{
  "num_hidden_layers": 10,
  "hidden_size": 384,
  "num_attention_heads": 6,
  "num_key_value_heads": 6,
  "head_dim": 64,
  "intermediate_size": 1536,
  "vocab_size": 16384,
  "hidden_act": "tanh_gelu",
  "norm": "layernorm",
  "norm_place": "pre",
  "norm_eps": 1e-05,
  "positions": "rope",
  "rope_theta": 10000.0,
  "rope_fraction": 0.5,
  "qk_norm": false,
  "attn_scale": 0.125,
  "bias": "none",
  "tie_word_embeddings": false,
  "parallel_block": true,
  "init": "uniform",
  "init_std_qkv": 0.0244,
  "init_std_o": 0.0244,
  "init_std_up": 0.0244,
  "init_std_down": 0.0,
  "optimizer": "soap_variant",
  "learning_rate": 0.00449,
  "lr_mult_o": 1.05,
  "beta1": 0.95,
  "beta2": 0.98,
  "lr_head": 0.0104,
  "max_grad_norm": 1.0,
  "warmup_steps": 200,
  "schedule": "wsd",
  "decay_fraction": 0.825,
  "decay_shape": "sqrt",
  "final_lr_fraction": 0.0,
  "batch_tokens": 262144,
  "max_seq_len": 1024,
  "doc_mask": true,
  "train_tokens": 804100000,
  "max_steps": 3068,
  "dataset": "wikipedia_en"
}
Each number is 128 + 32 x the weight over its row's rms, rounded and kept within 0 to 255. Layers, rows and columns count from 0. The size above them is the row's rms in percent of the matrix's.

# layer 7 MLP up, 1536x384, rms 0.115, rows 957-1010, columns 256-383
size [ 95  98  93  95  94  98  94  94  97  99 101  97 109  94 103  97  99  99 101  99  95  92  97 103 101  99 101 102 100  97  88 101  93 104 102 102 101  96  99  94 109  93 102  98 106 118  92 100  91 102 102  91 105 100]
[[ 79  82 130 109 103 150 127 102 118 148 192 124 134 138 161  61 145 150 140 114 108  92 123 112 142 162  79 141 106 108  97 150 122 138 138  94 109 139 102 119  49 115 130 141 160  77 101 104  81 120 104  80  83 121 177  96 153 128 166  92 151 147  64  85  92  78  91 114 143 110 153 125 137 111 169 114 118  92 165 109 172 171 124 118  97 161 147 133  85 130 163 120 140 164  91 136 179 129  94 139  98 140 170 171 124  75  90 119 109 179 162  80 149 153 149 110 117 156 118 116 102 144 151 121 115 182 136 144]
 [123 151  85 158 103 154  60 176 183  62 107 126 117 127 105 185 189  73  73 101 135 105 197 134 150 134 119 117 179 141 103  84 128  56 117 143 179  50 144 114 141 175 113 105 166  86 174 114 144 126 147 105 148 166  85 125  89 104 133  75 128 177  90  94  96 147 149 104 116 129 141 103 194 151 150  95  92 125 134 143 101  91 132 148 118 144 156 129 133 176 125 131 104 223 124 137 162 151 130 208 145 138 157 131 166 112 123  78  45 105 130 199  98 155 118 108 101 135 124 105 171 144 116 147 107 100  99 101]
 [191 180 105 118  67 135 188 132 105 128 113 133 145 128 187 120 127 139 106 126 110  77 178 166 145 126  37 155  92 139 215 124 147 202 149  74 106 126 104 115 115 116 138 135  98 126 150 157 139  82 126 123 121 114 190 102  99 131 110  97 133 138 103 112 143 145 187 104 154 114  99 142 153  20  52 132 162 125  89 130 100  99 159 106 121 149 126 171  81 136 109 111 111 133 118  69 135 124 117 136  97 140 165 165 135 158 103 183 135 116 130 137 145 149 138 132 151 162 109 155 103  68 135 125 156 149  88 154]
 [108 107 155 181  89 121 130 162  90  92 193  98 145 141 129 113 106 149 129 118 152 120 122 137 144 115  88  95 130  93 173 166 154 163 155 171 102 122 185 114 117  77 128 134  79 126 134 146 163 118  72 120 113 129 137 160 145 156 150 114 108 130 142 135 119 157  81 101 110 153 114 158 177 109 127 109 112  94 118 111 142 145 119  95 151 104 113 125 146 108 129 138 139 165 128 107 122 161 119 135  88 111 140 122 158 162 147 102 126  99  81 107 170 160 125 191 163 117 136 140 130 189  78 125 154  87 198 108]
 [136 132  92  72 169  96  91 129  90  96 168 125 163 108 136 175 110 154 129 119 138 160 156  79 149 153  83 117 111 119  50 174 159 107 128 103  65 102 116 176  86 139  86 139 190 130 152 123  87 116 146 154 174 120 156  85 198 156 191 118 128 158  86 137 166  78 123 143 186 138 140 114  65 148 101  91 122 192 155 138 159  70  91 139  97 103 127 109 131 113 156 129  68 143 109 190 131 136 143  79 134 139 148 125 125 170  99  87 164 115 132  80 105 154  93 106 146  65  78  91 140 159 103 103 125 122  91 135]
 [157 149 118 130 135 154 139 155 158 176 151 143 137 172 135  82 199 144 118 148 166  91  76 103 121  96 185 133 119  88  83  97 123 159 139 125 110 168 146 112 169 154  75 138 127  84  63 109 157 123 103 157 115 126 171 142 128  49  89 169 142 130 153 175 139 175 145 110 105  96  97 118 105 115 136  94 164 172  98 177 164 151 131 132 121  84 100 105 157 115 133 130 125  98 119  45  95 165 143 107 168  50 115  93  92 116 115 131 113 180  87 107 114  86 123  90 105 105 157  82 154 193 182 103 150 159 145 126]
 [156 148 130  96 135 105  83  99 167  91 160 160  94 131 141 114 144 111  96 159 164 132 131 140 104 109  89 162 152 210  80 151 197 124 199 138  90 118 115 162 135  94 106 106 126 104 187  89 156 191 129  86 121 151 142 147  88 186  78 156 158 121 120 137 132 153 154 140 170 136  99 145  75 121 165 199 146 155 120 143 148 155 148 135 153 142 147 110 158 174 142 115 151  83  77 110 161 120 235 114 145 118 103 140 132  84 104 180  88  94 128 105 146 176  62 131  88 112  91 112 115  77 157 150 107 139 109  96]
 [130  96 128 164 121 113 150  58 156 153 147 117  98 116 147 126 154 130  88  93 122 158 101 186 168 109 128 157 120  54 155 122  77 165 148 151 116  86  96 124  43 170  84 136 137 120 121 172 112  82 153 135 112 127 192 157 136  88 121  62 160 128  70  87 131 199 122 122  82 114 115 147  72 118  84 115  79 107  55 113  73 128 162  64 120 154 115  95  58 147 154 110  81 144 171 170 111 113 158 141 114 158 106 135 154 110 133 122 147  53 135 130 126 168 148 166 118  81 172 110  69  73 122 172  87 120 133 163]
 [110 104 179 151 147 111 102 131 105 132 159 125 122  70 153 126  81 152 151 136 165 129 124 127 100 131 113  70 149 145 138 133 113 169 112  97 114 150 118 167 136 154 132 126  99  59 114 132 155 147 113 196 162 108  97 100  90 124 182 143 132 107  77  76 169 112  88 153 164  83  84 109  93 151 208 137 154  89  81  88 122 152 121 109 138 125 122 117 193  77 174 172 159 136 191  68 101  96 153 104  76  69 110  75 119 131 134 156 148 137 160 141 112  85 153 124 165  41  83 129 100 129  83 173 114 168  98  88]
 [169 169  85 122 140 133 134 130  89 159 111  64  70  92 111 144 146 122 117 158 131 157 192 148 129 146  86 127 204  82 156  47 100 109 143 126 159  98 164 122 138 156  71  86 104 114 150 162 128 184 164  88 105 101 121 171 117 114  99 125  60  99  90 150 165 170  68 188 141 165 150 125  76 137 131 115 136 107 143 132 128  90 160 144 110 125 143 101 197 132 127 130 153 162 106 187 130 150 103  88 104  71 132 179  57 131 131 124  70  98 183 118 122 125  57 128 136 106 116 142  94 156 135 135 126 117  58  85]
 [180 111 152 148 178 129 148 102 169 204 138 174 119 152 142 140 174 138 119 154 118  92 107 101 137  38 117  87 179 160 167 175 128 152 146 199  99 185 135 158 140  78 170 144 160 162 126  86 113  98  99 160 180 131 151 130 145 112 116 139 163 157  85 104 129 124 211 107 119 122 119  98  82 104 152  41  74  99 168 109 137  95  61 163 161 128 102 118 137 173 126 158 117  86 108 173 125  93 189 104 119 114 101 164  84 140 122 122 112 157 120 157 115  95 106  83  86 177 172  98 130 105 145 120  74  73 117  92]
 [131 156 133  84 109 116 137 121  94 140 128 191 103 112 123 154  84 154  96  70 133 159 114 135 134 148 210  90 122 122 121 177 168 100 192 118 138 122 144 115  78 111 129 125 132 155  96  70 133  96 171 161  90 124 132 159 150  78 152 103 159 120 138 153  72 121  66 143 111 155 132 159 140 131 130 112 126 171 171 135 134 141 190  99 143 124 160 115 160 189 100 144 136 143 148 175 147 126 146 114 145  73 151  88 121 157 100 124 124 136 105 147 125 148 146 157 119 171 163 143 166  96 128 163 120  97 129 139]
 [120  73  90 132 177 135 117 101 102 149  84 123 138 169 160 102 107 196 144 124 140 150 106  99 163  73 152 131 150  61 137 142  95 120 129  97 149 103 164  73 184 136 154  84 142 150 150 139 140 100  94 164 160 123 162 149 119 109 130 164  57 121 107 108 106 185 114 114 137  72 154 102 125  77  93  94 152  69 212 122 157  81  85  83 158 133 105  96  94 141 110  62 118 111 130 103 127 104 153 177 135 103 116 117  95 142  86 139  64 177 139 159  64 146 105  95 101 139 112 113 102 133 122  93 126 112 152 142]
 [ 40 105 120 165 131 205 122 168 133 121 131 128 160 121 139 141 137  58 137 167  67 170 151 178  99 129 144 104 171 123 109 109 142 185 136 120 142 160 136 124 136 147 151 149 143 157 115  92 103  98  97 181 108  92  82 109 108 147 139 128 186 158 129 146  88 110  78  95  80  37 102 154 141 107 106 127 127 135  75 182 113 122 152 107 173 120 114 147  99 194 176 164 135 128  91 110 141 130 137 122 136  80 142 131 102 160 133 207 135 155 127 107 136 101 138 123 122 144 142 164  83  84 122 229 145 175 126 148]
 [146 149 128 106 131 175 107 112  95 150 127  87 108 146 119 153 125 112 144 144 125 140 108 150 130 126 128 147 124 129  74 102 107 219 149 130 140 162 134 151 146 177 131 105 132 143 123 111 122 171 139 186 102 133 173  93 108 181 145 125 157  94 128  85 172  78 138 153 102 164 187 120  99  93 109 136 130  97  94 117 103  85  85  99 107 144  91 163 163 199 144 101 111  76  84 180 155 114 142 139  74  93 110  97 104  89 133 156 121 106 122  95  42 145 247 121 131 128  95 170 128 140 147 151 115 146 134 118]
 [107 131 159  92 116 139 109 124 172 128 198 142 145 180 185  73 136 141 123 104 121  75 177 128 116 137 113 168  74 144 113 163 154  98 154  81 105 192 101 113 153 141 148 156 167 167 120 209 131 133 151 115 139 102  70  99 138  89 148 112 120 105 132 114 135 135  83 142  66 149  93 110 120 103 116 124 105 137 128 168 156 114 173  75 114 119 118 118 168 118 101 149  93  48 117  73  84 133 162 140 182  58 110 118 100 131 129 118  77  93 114 145 127 165 163 108 120 152  77 109 126 123  86 155 118 100 111 103]
 [125 118  90 175 122 115 110 132 124 159 109 125 135  64 167 157  91 100 141 145 164 158 110  61 124 195  92 130 162 116 110 121 122  95 145 168 162 177  92 121 162 165 137  93 124 169 140  86 128 135 114 119 103 103  89  85 168 111 144 133 120 159 167 106 112 130 129 158 134 180 125 129 137 135  70 143 147  95 173 148 119  65 235 169 121 121 112 155  88 135 151 141 100 174 106 137 171 156 121 107 108 195  78 160 118 118 110 155  49 135 152 162 140 127 176 173 120  90 154 140  96  56 131 146 122 159 167  75]
 [110 101  87 140  92  92 129 123  97 176 154  95 132 159 135  58 130  78 162 125 179 123 128 166 130 173 136 155 144 184 107 116 140 185 140 104 116 150  74 155 159 147  70 184  71 137 143 147 129 138 158 131 148  51 164 119 133  71 154  98 125  64  95 167 106 133 144 126 147  78 177 117 135 133 130  68 188 144 176 108 166 120  97 113 138  87 181 127  72 129 113 114 107 122  91 111 125 155 174 167 127 116 114 109 104 139 104 117  74 226 131 135 118  93 141 129 118 127 122  83  77  95 198 107 155 141 200  76]
 [ 93 143  68  91  91  75 171 119  74 145 109 139 106 158 128  74 112 164 182  82 105 135 123 124 119 130  91 138 158 144 184  96  73  74 111 135  93 162  59 127  73 166 169 156 140 161 166  92 138  97 129 164 134  99 138  62 106 156 147 163  71 139 131  95  86 129 104  91 128 127 127 152 184 113 109 120 109 140 174 149 120 128 112  90 142 116 173 103 108 145 154 141 124  91 175 116  37 165 145  98  88 104 137 107 139 121 151  96 122 183 147  88 143  78 142 133 106 154 138 137  63  98 166 132 141  60 141 111]
 [168 100 131 128 134  80 111 150 170 125 182 145 128  96 130  88 183 192 163 100 200 106 163 160 117 114 136 129 165 123 129 115 134 187 149 133 106 130  92 199  40  62 124 109 126 142 135 127 123  99 100 105 141 140 144 135  86 150 189 145 147 125 106 158 119  85 156 116 117 157 115 103 165 124 163 134 180 148 153 106 165 162 172  75 150 135 118 106  96 104 115 101  99  81 164 195 154  89 164 140  63 123 128 121  99 177 150 113  95 124  92 119 134  73 138 133 134 122  97  91 142 183 161 154 128 151 156  94]
 [192 130 138 128  64  90  80 115 102 131  89 125 119  84 138 206  92  94 110 149 161 105 145 112 139 102 110 121  89 121 128 113 175 105 104 153 108 117 110 130 163 173 176  98 112 118 139 128  79 156  71 145 115  86 165  65 120 149 148 139 132  62  77  58 197 122 137  41 194 134 112 124 115  64 131 114 163 166 155  97 142  75 140 142 126 134 107 137 182 168 109 128 166  91 127 115 147 206 173  92 125 131 155 148 108 132 160 164 120 229 100 154 173 110  81 154 137 175 138 147 164  77 146  74 164  71 150  84]
 [ 36 125 143 184 159 121 120  91  48 132 155  65 137 119 125  82 147 108 112 188 119 157 155  99 124 115  79 120 127 175  61 178 136 145 121 173 126 143 141 179 159 131 119  98  96 106 154 153  82  82 136 110 157 170 110 145 162 164 148 162 154  95 126 187 160 118 144 143 119 111 154 143 119  93  79  57 147 127 106  91  95  74 152  93 110 128 107 123 141 142  95 136 101 129 128 160  78 123  77 149 115 138 145 114 105 149 117 130 182 124 159  94 132 136 156 149 126 207 154 152 175 211 100 140 177 118 150 160]
 [100 181 140 114 113 124 130 134 134 159 177  89 159 145 138 115 130  60 143 149 133 168 141 150 115 104 132 151 154 116 153 148 123 105  72 120 158  90  87 106 162 129 132 148 118 119 219 146 143 102  98  83 128 133  94 115 136 141 131 133 153 141 114 159 142 112 133 115 133 137 153 126 157 122 182 152  90 148 155 169 147 142 143 151 117 117 149 148 115  88  93 153 168 122  94 159 109 160 125 111 145 156  90 101  53 176 139 163 171 106 145 120 104 140 181 142 109 185 154 156 105 100 166 161 124 138 154 143]
 [132  52 115 102 138  87  99 187 191 157 120 124 172 126 112 102 190 123 173 109 212 134  79  97 123  97 124 148 142 162  96  96 149 135 116 160 116 150 142 138  98 126 110 149 113 116 173 128 196 169 126 118 133  85 101 103 178 145 120 139 171 175 103 138 112 126 134 136  42 116 163  98 124 107 139  93  92 170 122  99 108 202 103  95  96 130 145 143 136 112  62 153 129 103 135 106 186 152 148 136 113 143 120 158  99 111 108 111 115 177 106 146 120  92  53 118 100 193 109  49  95 133  69 105 217 129 142  71]
 [136 116 114  97  83  78 153 171 150 115  99 135 148  78 137 179 132  77 174 113 104 131 184 102 127 115 113 150  94 128  98  92 151  93 161 146 157 180 184 147  95 107 137 133  67  85 125 126 106 219 155  70 146  93 162 140 153 124 110 142 136 149 116 172 181  65 108  69 125 128 134 100 145 106 140 142 179  97 161  91  76 115 120 126 134 137 127 157 108 161 100 165 137 100 119 136 175 115 193  72 131 130 132 100 170 145 126 152 105 169  90 122 136  81 144 137  93 104 149  94  87 113 178  92  65 146 168 128]
 [143 115 136 187 158 111 166  57 152 131 123 120  57 184 144 160 136 146 192 118 140 145 159  69 177  91 150 112 150 101 154 142 113 101 137  95  52 121 186 168  89 134 183 133 138 128 150 184  74 115 109 123 101 118 156 112  94 140 130 112 141 152  76 194  36 101 100 127 120 101 108 138  91 110 164 151 131  91 103 151 141 112  93 159 146 115 190 168 121 115  93  93 169 161 116 112 132 121  98  84 183 141 136 146 108  97 115 143  99  67 108  62 144  77  79 133 139 120 116 173 171 112 154 137 105 132 120 134]
 [135 131 135 160 181 136 158 175 119 156 113 126 143 188 111 142 147 131 158 110 129 123 201 150 127 218 147  90 132 148 126 143 127  93 100 155 119  56 123 153 143 127  54 132 185 124 135 197 196 119 152 152 190 141 124 150 158 103 169  58 131 134 134  80 133 142 107 205 139 162  78 146 130 161 113  98  96 141  95 146 173 143 104  78 156 171  55 121  46 109 134 121 142  96 120 149 143 109 117 129 122 134  71 116 124 101 119 143 126 107 147  97  53 195 159 196 185  90 215  91 160 135 105 132  61  72  87 156]
 [153 137 104 109 149 158 111 131 105  71 120 131 110 158 107 161 161 101 163  76 141 152 121 154 114 131 143 150 109 128 169  88 133 168 170  97 152 112 143 117 144 125 149  80 154 123 127 140  93 189 144 116  75 101 154 138 160 175 182 180  99 186 154 105 136 104 162  71 183 104 103 123 140 134  88 148 134 119 144 157 119 191 169  94 124  93 195 140 181 178 167 140 120 137 166 164  98  95 158 153 105 147 149 107 163 156 182 149 117 112 138 165 117 170 135 137 224 125 111  73 102 150  85 128 151  98 146 125]
 [109  63 135  85  79  50 105  91  78 127 130 119 148 141 134 108 162 126 118 126  97 154 135 150  75 123 138 104 156 104 134 168  69 173 152 116 113  97 158 125 165 137 131  88 101 131 176 135  98 118 109  93 179 144 123 159 132  73 142 142 129 105  82  83 102 160  56  72 132 161 140 123 164 162 116 144 186 102 167 142 112 107 161 151 165  95 134 156 119 136  86 174  94  86  89 141 143 114 172  90 144 136 190 123 181 108 156 108  96 114 121 133 133 157 109 181  80 160 164 131 163 105 120 174 194 115 140 188]
 [157 158 112 107 118 125 152 116 164 102 131 107 117 125 106 163 159 183 146 119  96 120 115 125 143 108 109 144  97 112 101 129 169 110  58 160 128 140 180 164 139 139  98 112 120 112 113 112 153 150 134  96 148  79  89 180 100 155  82 137  88 113 148 139  92 152 128 106 127 174 134 126 142 132 112 131 117 143 165  78 126 106 114  87 118 150 133 170  94 194 137 103 133 122 104  70 162 160 167 211 150 125 126  75  60 113 122 132 125 161 113  92  68 157 206 125 165 146 140 106 129 168 123 162 151 139  60 132]
 [168 122 118 144 120 181 108 135 147 179 144 187 119 174  86 127 146 115 175 159 126 124  99  82 102 119  86 124  74 140 104 103 126 159 154  97 167  82 212  99  74 114 104 129 124 121 121  84 171 172 165 126 128 152 162 127 110 168 126 165 135 106  88  68  56 180 129  86 109 140 136  84  85  71 138 107 142  96 117  79 150 118 125 137 177 112  76 134 134 155  88 132 133 118  82 146  59 174 130 155 116 183 163  86 122  64 142 162 168 113 107 170 106  83 148 139  94 146 151  84 153 146  90 128 111 122 132 103]
 [157 132  74 101 161 129  93 161 137  79 134  82  85 100 116 115  57 103 108 109 169 111 123 121 165 131 104  68 147 127 106 133 189 151 129 134 118 104 146 136  95 124 125  73  98 190 140  81  72 101 135 147 166 124 134 121 124 133 125 121 145 132 160 115 139 111  97 143 126 128 118 117  75  91 139 129  94  92 131 122 123 172 111 130 116 202 117 122 103 145 177 107  87 130 111 137 165 152 149 108 183 151 131  94  94 141 146 118 105 152 126 132 132 121 149 133 113 101 187 144 108 100 153 134 124 130 209 162]
 [174 146 158 140 139 145 117 103 116 180 175 156 129 116 210 170 160 131 170 136  57 110 125 145 138 140 136 169 102 138 140 115 172  71 125 138 141 123 194 161 196 157 164 135 116 165 135 104 166 105  97 137 131  95 109 166 158  90 114  86 133 122  66 112 118 187 103 137 116  39 132  94 123  99 135 146 120 143 113 149 103 133 132 103 117 138 133 189  85 104 123 134 146 154 147  90 162 149 116 184 130 171 128 119 146 132 122 143  88  56 143 151 146 109 143 117 152  74 143  90 147 136 132  98  71 123 117  96]
 [125  84 191 214 100 168 120 173 127 115  25  99 108 102  90 111 141 186 187 163 149 114 182 144 119 117  82 112 179 117  72 151 110 146  98 118 200  79  83 162 133 188 114 104 111 130 123 126 156 162  84  84  82 146 142 115 159 119 158 160 131 134 185 114 138 110 131 113 111 143 145 163 111 107 125  81 109 130 159 111 145 103 169 158 130 111 154 163  91 167 144 162 165 157 144 119 139 136 101 198  95 115  88 109  91  91 149 142 150 164 127  98 139 149 133 151 139  94 149 148  67  71  56 165  77 105 146 121]
 [154  56 113 152 175 178 161  90 143  83 104 135 181  86 129 115  97  92 109 156 105  97 107  95 115 155 135  67 117 169 200 115 139  69  77 134 115  83 106 160 139 170 119 116 164 146 146 125  69 187  93  99 126 113  82 149 171  72  74 133 116 147 121 152 137 143 147 136 158 110 107 130 145 104 144 168  70  93 105 186  91 125 188 169 111 223 199 157 132 117  86  65 167 102 114  60  95 107 130 107 145 173  61 124 124 164 104 140 121 166 161 142 123  94 121 188  79 164 139  97 162  81 113 168 112 103 104 162]
 [ 75 115  83 121  94 122 142 128  94 144 165  96 122 156  97 151 107 152 111  90 153 177 145 103 117 120  97 147  92 101 142 156 155 110 142  84 129 152 167 139 133 129 132 129 163 113 166 119 144 131 110 114  93  50 139 211 150 162 109 162  77 132 132 112 159 119 141  82 156 161 130 144  67 133 139  74 120 163  94 140 128 148 178  89 162 127 117 125  69 148 173 137 168 102  95 155 108  97 138 126 125 173 162 114 109 123 138 125 122 123 123 209 114 116 119 119 144 162  89 135 106 139  95 135 129 136  97  91]
 [ 89 116 182 152 129 113 154  21 127 122 141  59  95 158 138 126  94 164 131 102 105 104 184 130 128 145 142 134 102 135 106 166  74 159 106  91 119 138  92 127 125 144 130 107  89 176  39 111 121 133 130 119 121  95 159  89 153 168 116  47  94 126 182 117 119 136  84 105 120 131 142 137 141 100 191  87  79 144 122 126 146 100 112  87 190 175 154  91 112 100 140 129 111 111 145  74 120  92  98  80 136  81 116 157 146 158 128 114 171 166 114  93 128 145 127  31  63 146 114  93  92 123 120 140 111  98 100 156]
 [146 151 139 153 127 108 133 141 205 109 156 138 120 167  88  79  94 215  87 103 221 172 159 142 136 115 116 141 102 113 168 107 116  80 171 139 122 113  35 107 179 135 118 135 141 160 128 183 123  87 132 135 117 117 108 150 140 130 153 125 127 142  76 107  98 120 104  99 118 166 132 114 169 128 183  81 129 117 126 126 113 115 137 115 142 142 125 130 118 165 114 161 113  77 152 122 127 155  87  93 126  88  40 157  51 119 102 123 126 126 115 104 106  85 153 196  65 137  72 161  69 112 105 133  93 118 132 121]
 [135  72 124 147 189 148 127 109 172 137 117 123 112 152 114  93 105 136  85 130 103 101 122  99 107 137  90 123 137 104 149 151 136 185 156 162 155 107  95 143 150 127 124 112 104 189 112 149 130  77  90 145 173  91 138  89 135 128 121 106 108 162 120 127 160 116 112 171 122 120 179  94 207 123 175 136 166 125  98  73 188 137 195 113 113 105 135 111  61  72 129  90 122 152 173  79 139  83 134 118 113 128 113 133  87 122 109 125  65  91 116  99 143 134 168 113 145 151  89  85  95 132 117 108 123 213 163 132]
 [117 103 130 140 122 123 185 101 149 109  79 155 126 183 112  95  99 148 157 122 131 150 142 124 141 142  90 135 142 137 123 110 161 138  70  57 156 142 109 168  65 113 173 175 165 132 146 156 142 127 191 158 145 182 163 147 104 121 134 106 136 197 155 108 133 159  96 121 143 139 136  80 119 135 124  61 124 136 100  83 197 140 127 191  96 128 142 163  59 134 199 141 136 134  66 156  95 160 124  78 126 226  99 158  65 135 102  78  98 144 103 161  85 132 159 127 115 161  93 149  98 126 116 134 141 134 133 149]
 [126 137 113 128 101  80  72 155 128 127 129 102 102 159  86 189 117 219  97 112 154 144 120  77 112 137 131 115 146  92  80 111 148  52  60 166 169 103  84 192 122 143 108  94 162  93 147 171 140 149 109 101 121  84  53  72 133 128 164  95 176  90 155  53 159 142  94  73 209 128 140 145 116 170 146 150 151  89 129 125 158 123 143 117 159  99 156  84  93 138 105  91 155 169 173  66 144 170 117 165 153 122 110 114 154  94 132 100  95 128 143 121  92 109 141 135 103 126 133 141 148 185 137 101  92  74 165 131]
 [176 152 157 136 131  89 112  53 138 153 142 118 103 137 191 157 124 134 122  69  77 149 167  91 130  89 142 106 112 136 176 170 104  79 146 146 131 176  93 132 123 113 134 141  96 191 163 112 116 117 181  53 124 157 109 164 130 157 162 141 119 183  23 121 121 108  74 175 124 126 124 114 101 123 163  87 147  96 136  65 147 139  98 147 108  82 112 134 143 122 111  99  75 132 126 154 158 172 108 132 136 156 103 192 132  98  84 100 113 136 188  79 173 145  64  89 118 163 149 102 111  75  99 168 149 142 137 115]
 [128 137 120  94 146 151 124  92 121 137  83 169 128 149 122 150 141 112 133 164 101 131 178 129  40 114 134 125 105 150 129 111 188 135 129 206 146 109 115  82 112 136 117 136 133 135 132 137 121 148 124 150 143 165 150 118 145 122 114 128 137 159  78 100  83 125 153 160 158 148 200  64  99 140 150 163 177 147 101 186 148 170 136  82  82  89  93 149 128  89  90 154 178 171 150  98 134 137 122 114 121 107 105  65  94 131 165 122 134 233 133  63 164 122 145 139 124  93  72 179  93 143 141 137 164 112 183 137]
 [139 137 144  74 101 117 187 111 163 124 121 113  75 165 140 128  99 117 169 114 107 111  97 129 136 170 175 145  71 129 132 130  93 130 102 185 120 120 139 177 184 116  91  88 128 159 122 119 143 104 144 146 112 192 146 174 102 146  64 110 163  52 162 193 134 153 135 123 145 107 152  68 166 112 106 180 165  83 152 160 147 132 121 161 147 147 143 123 100  91 135 106 134 126 138 181 132 129 150 119 121 118 177 123  65 209 139 110 127 149  85 171 148 174 112  81 207 132 102 134 104 160 164 145  80 122 114 146]
 [139 135 112 104 182 135 116  90 149 130 110 147 160 153 166 132 113 107 154 115 103 120 160 121 146 126  72 155 134 118 113 123 146 130 170  79 107  53  84 128  60 170 126 108 136  96 128  96  90  88 140 176 172 113 164 143 104  86 136 110 186 164 154  93 122 126 225 145 162 123 119  81  75 155 123 176  80 114 110 151 121 121 115 148  74 105  79 171 128 174 158 116 156  97 116  76 110  99 157  94 144  83 157 157  91 117 156 116  64 112 129 122 102 118 166 138 184 175 108  73 167 112 145 100 152 152 182 136]
 [109 114 125 148 128  58 119  90 134 179 142 147 139 156  75 145 100 120 104 119 111 177 182 137 126 114 116 116 152 113 161 127 102 180 135 154 108 155  88 122 123 107 119 114  62 189 116 183 104 126  84 110 109 105  99 144 115 153 145 127 141  48  64 118 174 175  99  82 189 111 146  98 175 147 114 138 131  83 145 164 117  30 135 123 180 134  84 139 129 147 143 142 107 101 185 109 116 112  75  88 101 140 131 127 143 118 116 165 127 149 115 114 156 116 141  70 150  98 144 141 116  84  77 155 147  53 108  83]
 [142 135 140 104 112 140 118  65 176 125 114 141  60 135 131  57 125 119 161 190 122 149  92 148 135  60 151 142 119 152 134 115 123 155 146 116 115 188 142 176 127 157 133 142 125 161 179 191 117  49 132  99  78 128  85 143 111 155 124 128 143  89 109 121  78 119  91 125 148 148 180 118 178 122 179 137  89 169 105 100 126  89 134 112  89 162 159 135  97 144 159 136 146 147 114 138  91 100 121 175 156 146  89 102 170 142 135  94 128 122  96 127  53  95 113 121  48 130 114 120 111 157  51 149  86  79 164 170]
 [ 83 157  87 141 109 140 119 153 181 150  85 137  54 116 148  67 109 150 134 136 188  92 184 145 102 112 108 123 119  91 160 153 116 179 165 127 123  70 112  83  46 133 101 128 120 156 105 117 116  98 139  95 161 169 193 106  88 138  66 146  72 161 103 126 102 129 156 143 114 156 139 113 147 135 115 131  94 148 107 119 161 105 192  85  81 189 118 136  98 156 151  88 116 125 156  84 119 206 164  91 123 123  92 120 167 194 115 130 174 125 148  75 194 111 153 142  64 126 119 137 130  65 130 120 151  56  89 125]
 [111 175 124 162 195 149 130 107 103 132 100  83  70 118  66  80 100 144 148 146  84 139 139 132 110 149 140 154  78 124 131 115 104 129 153 143 166  73 120 145 136 140 131 162 145  78 146 162 142 159 110  99 141 134 146 130  72  79  52 112 141 139 120  60 192 149 120 172 157 144 111  82  71 135 133  86 134 158  86 160 164 103  59 160 108 158 120 119 127  98 133 114 101 105 124 122 121 119 134 172 137 128 151 124 173 159 166 132 177 179  83  67  98  97 115 114 148 152 160  76 109 154 138  99  69 128 149 153]
 [120  85 132 121 127 181 114 101 132  98  92  99 112 139 105 109  65 151 117 107 145 172 138  63 127 111  99 143 151 129  99 135 119 137  52  63 124 157  72 105 143  87 138 103  40 142  55  96 136 141 151 139 136 136 142 173 160 142 108 129 153 153 133 123 151 107 121 122 158 116  90 125 143 140 146 155 169 128 161 169 126 119 122 125 102 150  75 124 117 164 111 125 112 155 131 108 124  89 133 135 101  89 150 169  81 137  95 143 141  51 179  58 148 166  86 165 152 153 119 167 115 201 106 101  88  96 163 235]
 [ 71 139 193 156 126 145 128 159 112 117 115  63 123 169 153 173 123 131 147 157 121 180 137 163  92 164 118 130  90 144  80 138 182 129 152 131 147 107 128 108 184  98  99 153 148  94 139 200 199 116 111 119 193  83 114 136 118 130  52 104 134 109 234 121 167 182 136 127 134 113  60 128  79 168  76  70 146 167 181  93 104 130 163 198  84 125 153 125  94 144 109  72 152 150 135 107 173 150 112  88 139 144  55 166 192 135 145 142 193 125 130 133 126 114 118 118 137  91 120 122 157 190 125 120 132 134  95 110]
 [136 149 110 103 143 117 131 146 124  97  94 161 121 141 111 123  65 126 168 146  96 100 135 136  95  68 116 173 183 127 100 147  86 123 161 125 163  76  99 111  79 160 177  94 131 162  78 134  65 133 133 134  91 117 154  85  80 107 132 151 135 159 102 135  85  63 136 115 105  90  98 126 116 108 117 111 143 147 146 139 124  73 101 150 122 107 143 173 120 100 104 126 158 182 135 161 134 172 121 102 140 169 111 117 152  76 110 122 152  77 101 180 128 110 107 142 122  87 171 178 135 137 183 157 158 154  68 101]
 [ 73 151  97 121 112 144 140 116 182 184 105 129 170  66 170 156 207  69 172 115 102 150 172 116 139 127 159 120 134  99 174 117 157 139 107 166 116 122 157 108 120 114 147 135 127  97  89 130  60 115 140  89  89 147  86 157 139 145 118 153 122  97 145 145 181 107 117 158 103  94  69  92 110 137 101 173  88  96 157 133 131 133 188 132 108  93 100 112 101 156 170 148 129 140 148 141 110 139  92 120 149  86 189 107 189 111 156 157 128 108 128 129 130 163 100 135 195 112 134 152  98 133 136  67 120  95 126 210]
 [137 137 120 117 160 139  96 174 148 129 101  26 142 109 154 108 135 144 131 190 147 142 179 121 104 135 115 148 115 130  91 104 152 176 127 182 173  84 126 147 150 149 147 103 116 136 119 166 149 126 133  81 133 130 119 115 105 133 101  86 167 174 145 133 169 105  79 158 190  77  93 151 134 110  95 154 116 208 168  63 162 177 165 112 126 133  77 121 142 158 133 172 134 136 143  74 166 145  98 134 122 108 114  62 148 156 207 136 117 115 128 137 125 156 171 124 107 106 186 134  52 102 136 131  83 142 172 132]]